Weights of a small transformer language model: 3.17M parameters, 4269 steps.
Each number is 128 + 24 x the weight over the matrix's rms, rounded and kept within 0 to 255. Layers, rows and columns count from 0. Numbers have three digits each.

# down: layer 10 MLP down (transposed), 512x128, rms 0.0655, rows 154-237, columns 64-95
# up: layer 10 MLP up, 512x128, rms 0.0938, rows 155-238, columns 64-95
down154:079169139105109161117141140151125177147128140143119144121151144113132115118130104124163136115149
up155:121149164153119116111191144141124157144118121138126138137115145115117146122099104139184106123107
down155:121112103131094110109128098106118115120112141174137141118158125116122121141132156121134161134130
up156:128149132140106104114119124165131136118156125177127119111154150144136127141106085159113144109138
down156:095088136110109118125115121147168130116131147095133121136126090163154103081110144152110102138122
up157:174181154140106103132123088143121129137166127098129138132116148074111100105155132159122119122150
down157:134101122133122175113102109116128158157073146125118164124130143149139100156106121119187095135104
up158:149117122134161128126145106162103161155089137147125132120156143098113127137136151120171122123160
down158:124131160098142154145131085103103132132134120097121127165141105150127111078136148117131099111111
up159:073108099146140121152163153096117114172123119139117155154100127091148124109116119153128160136119
down159:122129143119111127139127143141128153091138104137105156116103160149148142128148125121122087109116
up160:146114139158107103123088152110121116124146090138156154105156107120106143120128114154148128173129
down160:166124102120069123138153067168124177141121138138146099084133117125113136122160134123129216148156
up161:082145192130130144144116168076140146134147144139137105121095133094114069141121120132116144125123
down161:122118134094148145122133122102139121118099103128138169125116152142138116122154126106113079131173
up162:080134155103135127098135114127109129138128136105112123145135092115142109126161141142120132158132
down162:147121140107111116191141121127139134142100128125126135141129114140167144149120149102108138107111
up163:120108162124078113111108156154099142103147082130111164151096093126131139121115144142123114126103
down163:152146111133142108159156108142158145130130132117133113124117136131121155150109110148139124133096
up164:174116156104125124134140156136177124134164057143114114131144143167170134146122138106122131106116
down164:041139113117148115097136138154107132118124159102116129102128136147130166171143147149142175089162
up165:168103126142169148111130093136095141106096165108128142162103080113171138124102106127136118098130
down165:091144183113114140169135101145094143159100156091116148118099105149069097130112129174125184107127
up166:172138173131144168156152083140126135123146131119132100137150116159130112166148120100142111101150
down166:114111109130136088106121149126158113108114117130078118108115141103101154070104161172142084100147
up167:117099142132138115167150123142116108150130154098092154111113118093118081144114105133115155097120
down167:152187117100116142148111114120107138118105137072140133094132118144144149108125123141111103130132
up168:121146098166130128145148113144087106138170158124090157131107055169143122129127115126128143117144
down168:145140123105105104142116116140107143142116126159142115109124120128129098073119128115128119134125
up169:102106129122124144156107113126128141112144168119157111147110173126094145109144111160133107107111
down169:173144153151135138098161162099115140114081143081122130127120121191125128122111158108142125102132
up170:159119169141120100104102102108172104114121131131096139119182125146106147121103149139156134135121
down170:110096138128131148138126129188090154115105115106137092114136145199142125086131109113077109123119
up171:146111122155117105105138146161115147133154143149131106133123105117083098156142111152151141133136
down171:101111160130106130123108126127173125125116116093169116088108108148184112095122123151122100126112
up172:150111111170153171112138166127119143140163124116098122124108165109125082167124132106122126117115
down172:152120169126104092157083102125148158144104135120122144122087132162150155137158124141131089117154
up173:173156097170094111123134109136165140115147103140160113078119127121094162143108154108148132081122
down173:102106127141155118153110094119136153107142135151112108172153141111121113134102111113117147180118
up174:118088108157141163135118168108085102163130107149115122133112172101139154123127142134086103157100
down174:115174148106134121118103126182112129067084155111129159123155150110089137142134125104142126108176
up175:115132143128138091087130128123093147097150140141129141120122156124122167151097153091109117125148
down175:062121128106114130125139091128133087175094118120070124092147128122175140110150107126107180168112
up176:109133104209145168134109170131147120121163061114150153129122138121112151113117164137131151129110
down176:155137118079111129115113106154173112125129155152112115144135161097141123133120116111106108108133
up177:164091158131109137114090138154142151084108067144119162146162124159134094136090101138141152118152
down177:079165169080112116097153115120138130137117120123143084128094150121081088150133140132117104181140
up178:177122173139169112105138106131119133133081138112097121119116118127136124088149196163083144123101
down178:116107136099148119154074138143109138147142132136087092109100107105133169104138121135157098138132
up179:129116126145141101091095124125112111194153106169119110120158135113091134158142133136093139082097
down179:111130152134146114106153130102172159124102099127082130133139109106155121111110128149127177113072
up180:093127138117097085107140106114106140098183117106136125124134123111107172133140143120147147111139
down180:116127083128106148099118161175140123102128158111117131137109106117112154167126131144087118112081
up181:124090133111156155122148072150175152089187067128104103164104127139112119116101092148117100113121
down181:109158102146104102139157146126129126104090126115138126136146180086152149150131176118109122181175
up182:117113162148151118106145119129150102129086146133152100177151139123158119119142106123186138129114
down182:134121114102152129077144125132155114139116132117145152122119105125103104122143158126106166133132
up183:154119146122120130155088110143151155119177107123088147148177116098130107123145135117075089085089
down183:154111141122146134122159197143149136126138138113118121118130119170123131111092131153131133167123
up184:141101139077111109129107138140123107156140105134113117136147155178122120156128123204133158133117
down184:133109168140119130134133155155162165066115122115117135122099126100108149117098076100162110115167
up185:140114159119133133158115119121141152127097133149133116093137116167106171157138089202161122116115
down185:097134142153124133145167103162142128137137203127108069120115146155115108129177150139093111120090
up186:175145143155095139157107137100092108126125116098105145133126173086108103130130097142126127125098
down186:125112108156135124091140124140126105140139123129156152154134132143154116103127138127177129107164
up187:125145147118137122107088111107155151143070145095165130139143157150121110130154131129110099139114
down187:109114089117130117135133102139101168142151079163108120103109115099121132164126123105132161114134
up188:124105115141124131126119130136109095141128126132139151134132162157102127156137142143130111143119
down188:113160140131114149152168138156150142080119157090116127148135122157127124127133108130111114133124
up189:124137147144116121145164094155121177089099119143145116099096118124091163155140136106093099142141
down189:156154194129082137139127058130132111168165133140169105114102109160144131124108125138149163144113
up190:104131127136115165115128140132130115095136142153160190130142155125155098154141135169120140106150
down190:108094147139148108107179125088113119125136130130119152143177115148164116154097121144122140146119
up191:112101120125158137134064103187106164111100171123102131139129104112127108135108146171131110120141
down191:118144093086129123125105127086160158137154130109129088094085116157120161123118130105147117115095
up192:096120172107142127116143115102146135097132148129119153127140125087138148101121096136179107131115
down192:076146128095116117124150143147123061146106112128124130153164160093132123097140156109073166123104
up193:178117125162142101162123143135138153132111103107124148119185096081174110118111163116142119124114
down193:102128082139099135124134139103132110138165099136136134144113135135117128162140164127141182142153
up194:179134109134133112139131133161098081150147121119107129145115120164135131093144124145144134125136
down194:148136149105100110153170113108140165104147138136146109059143126111125155136109116130116129123181
up195:111111126148137110109132148139124126130139144139158126115159112144141155172160125104150138128104
down195:163140142123132144128123147161100152109143136119081142120073106151116128118134134139094100128131
up196:113143112117129135090109106134146106125134125082103097091119144139119129099166102116152147120112
down196:132162120134153154139139116124159102168144113149139132096104093100157160121120153098093135143141
up197:120131146177141100125069152107100147109116166161124168134120147122132106162160141133130102117128
down197:140126095087109118116119092138165105145117178129152149110110129136136100099109129138122136112115
up198:137159100139155141111108118143116059132105119122153134127172146130127128112118149109161128162128
down198:126145171139151148140118109134139143110158141179115109139103143093108119133117142144111123101137
up199:123123125098127134106096081115128104146160170106108120124106133142127143157157139127163112164129
down199:154143152155070096091159173104117125148126134111113120130141155133103134119134159093116126092125
up200:112136100127125097093130159139149145074110105107141130092113189160094112158103113173119118143192
down200:100109119127140136128108083136139127162117104133103128125091091123147143111167117112174121101096
up201:084128094127153133135131109128159124130119118123069161132146170130148137157146096128162111083126
down201:195154096172141126096187078122089156128154161116132120132130124087165138129128107134049149137148
up202:145129112099103158118121117140125108135175141107073106151140108104137172138141142133113100132135
down202:084130184138132126101123127130125123100129105114127137125111137146165106138080134120130117138103
up203:089164138120148134103143132118122145143130138141134149113089127122128109098128069148108141164124
down203:160121120132142125137125119131137158154068127126124132190117126141154154111116115139104118102104
up204:075149152143153148093127128130117119108154127107128162143170103145134109137105126140128121146126
down204:100161136172112118121141132154154146125134115108097103141163117128155164108132127127128131076150
up205:125121108093131089148118134125151072112146117115085090151165089134175115157112132112141102114126
down205:170111084114146148131092112120167115110147130168173124113134115149092130113132144121166142164114
up206:134102167129154142091136137102112121081130125101116134114115123138121159152136118151156164104138
down206:131140102099132079087145127149103129140106179139132112081145127117111142086104137173116144136150
up207:166118109152150146157130109101135138099130136141155167133114136090131116140138141130136119130126
down207:133141170162163136127144119137123081122122137125122115165105151194132135114120097120108095133116
up208:125186144128153129099099133130125119105127114121107118127184163141112106096148107110120081093118
down208:114090116130121132100153092142112156133141131172153129099116154138150130126099166128113165174117
up209:134099154132144100172118122127135126148124147142081113123121151131128119145155116150147171140117
down209:136140146119097144132135106123127070120110148120119119073155150118185104119132158140101168174129
up210:135069127155138098154135134132125110079138178125094131129140196112109124102118116168127127117124
down210:108161112118119138137153148116120122118109092098096075125135163107137152175132096103106145181177
up211:148071138142123102119108133127143143138141128138167134147124153105176134185161125116168115124162
down211:137131142091125133110178164179128127116166123125072092112118141124094101095132112109125124134152
up212:114170108126170128110126111122141120077108128084087100124166139146163094144130109089144138070140
down212:156146080144128130130142134096093153155132135118150112084129122106143108138114103137144157103127
up213:110103158156110183124132120130170165144142146148120133133082122128102133123147149120151109146122
down213:131134089143159165147141106122155144147093122132154122147130144101139127102140152139141120094152
up214:088187119154138143117138107107117139174158128112088128127125153083154121089133121128131108138142
down214:151134139133146099145108146107137125133129085105098105135102104129106139132134141125109168142161
up215:152128149115155111171110125148126110148122119118114150144155111170134131140199131149121112151129
down215:129136113178146117100132126105109113137076119156142130127119165122138144116100134139119098154162
up216:123137172114163175095115156142128164129108150110124134085133128133150157155144121122123072147119
down216:132139086142113122111168141123126132120145098130145129110107124078104173087151172128159147124170
up217:144126152100170061108103086131177153150174143176139112143130126084158096092140080077082086093103
down217:075097118140095133159148156138089120156119150112143145137112117128106156139103162121140114136095
up218:155114154067111118087157125085142152173149156140064106110079104114173125134129114139167109139129
down218:067103126148090139133088146087093105124131118102121136076125142136134097116108101199116105133122
up219:167104103153141146131078121101112123155097114187125112147107161119068092106085103093129154146116
down219:093113176094112145149096132135111094090187117120140113097091095117170143152120106139102104100126
up220:127110176135133125161153122125140157081126107130104111133160102146116142147101151113139127118130
down220:075118086134108147134176164146114077144093164115132101115138104114097152158145106149151160190166
up221:116139096176121120082143123122114122155126122119147092134111126116118105096137105119108098138142
down221:136155158137111174145128130146123135141123144117096130129141113142164131126155126155098105121121
up222:143159088137123134089113148154131152147125136133068122111107080098125153130173140127148095157142
down222:119129159142133119113120138160140145140139107095119132138137109153101126156162149125108150118146
up223:128100154135122144116148118107114148119131129128153103127097177121119118126155112090112126114135
down223:089162115136115158098159125145125156143095118102079118149179118094124076121131159160124141101111
up224:140140162166124127095142111113170127118102117120095080151141094119089142136106164123140107138127
down224:148133113153146125175144165110081131131180141114140133159093130204157175140149123129148114112140
up225:142115116089129122168080095108129121110158121109098161163129141092134088116141143116177062125149
down225:107109097086062102096143141122124144129162124118104139143160154162129167121164137103099167106104
up226:109155127134117130186132141088094089125158130119154159123130111154170122144112100133118085136147
down226:113109112117149155143157101163119109137120136112161124147135145131130135172133118146127133104123
up227:172073141125166126092153148112157093169127132141125124122129102124126153090139123142129160163084
down227:073101141094142095133153088135129136114178100100137133120134144105124163140188124091156216187152
up228:138132106085102141132109109134143153131149140129122123187124119162076106144114124167158149107198
down228:133146169138151148100147118142099124131155120133148134101150166146162099140089118133129102119108
up229:130142138157124112166097085135078104128142135142095146160165178118154144113165107123128136150150
down229:144135137097126145143115126157101126107152107142128115112101063110110109121112122144132134143130
up230:171102162133136128126125135113143108096103145129141145163142146122137123112146105114126156088131
down230:103114134119144118125146173143120136106101133152132141130131110093130141105087151107096151089115
up231:144119104108115095091146173109172145154111159115110162172142092119127166146146098152131109132114
down231:123143168101081131141118132101106139087143098122147111082163176147133111090159130086113139136123
up232:149104087135105112140121115144142096135167141119136144178119141098122120077121115106154132195138
down232:109101171091134144126125096101171110146148173147135116154101148126095117127087112135169156126106
up233:161136143127130117132123149106141095127115101115152141159118142156119113174126127128111115123124
down233:141091126119153138151121138137137167128153135135109134141101136101126132129096111142145137135152
up234:122086118099137109117139133115129105145112155165129110171143116116123157121126162102123125148127
down234:107146131112136149149147128096141131111108094125127125076130108127110142107097094142119181158105
up235:095106102164118115109126180115180145158126143068113107098189165092131144122123103117132109078142
down235:107116141074096108104130094137104152149169088130140130118103085111121148096177127124126139121119
up236:137121131150114133075093120108132119137124121154161157149168155097132107156106142136105113106172
down236:186148162110146134174144082123116145121130107115146132121112131116106155117136129110131127183129
up237:139171122116123143129111128143104088100125134149123135148157129131144111128163137116150126168134
down237:102118081157136128120109131154119159144109114137151122151075112124115132116128133130119122141133
up238:165153143142131110139136127129129112120131126125144092118121102100115138130144085099186128141132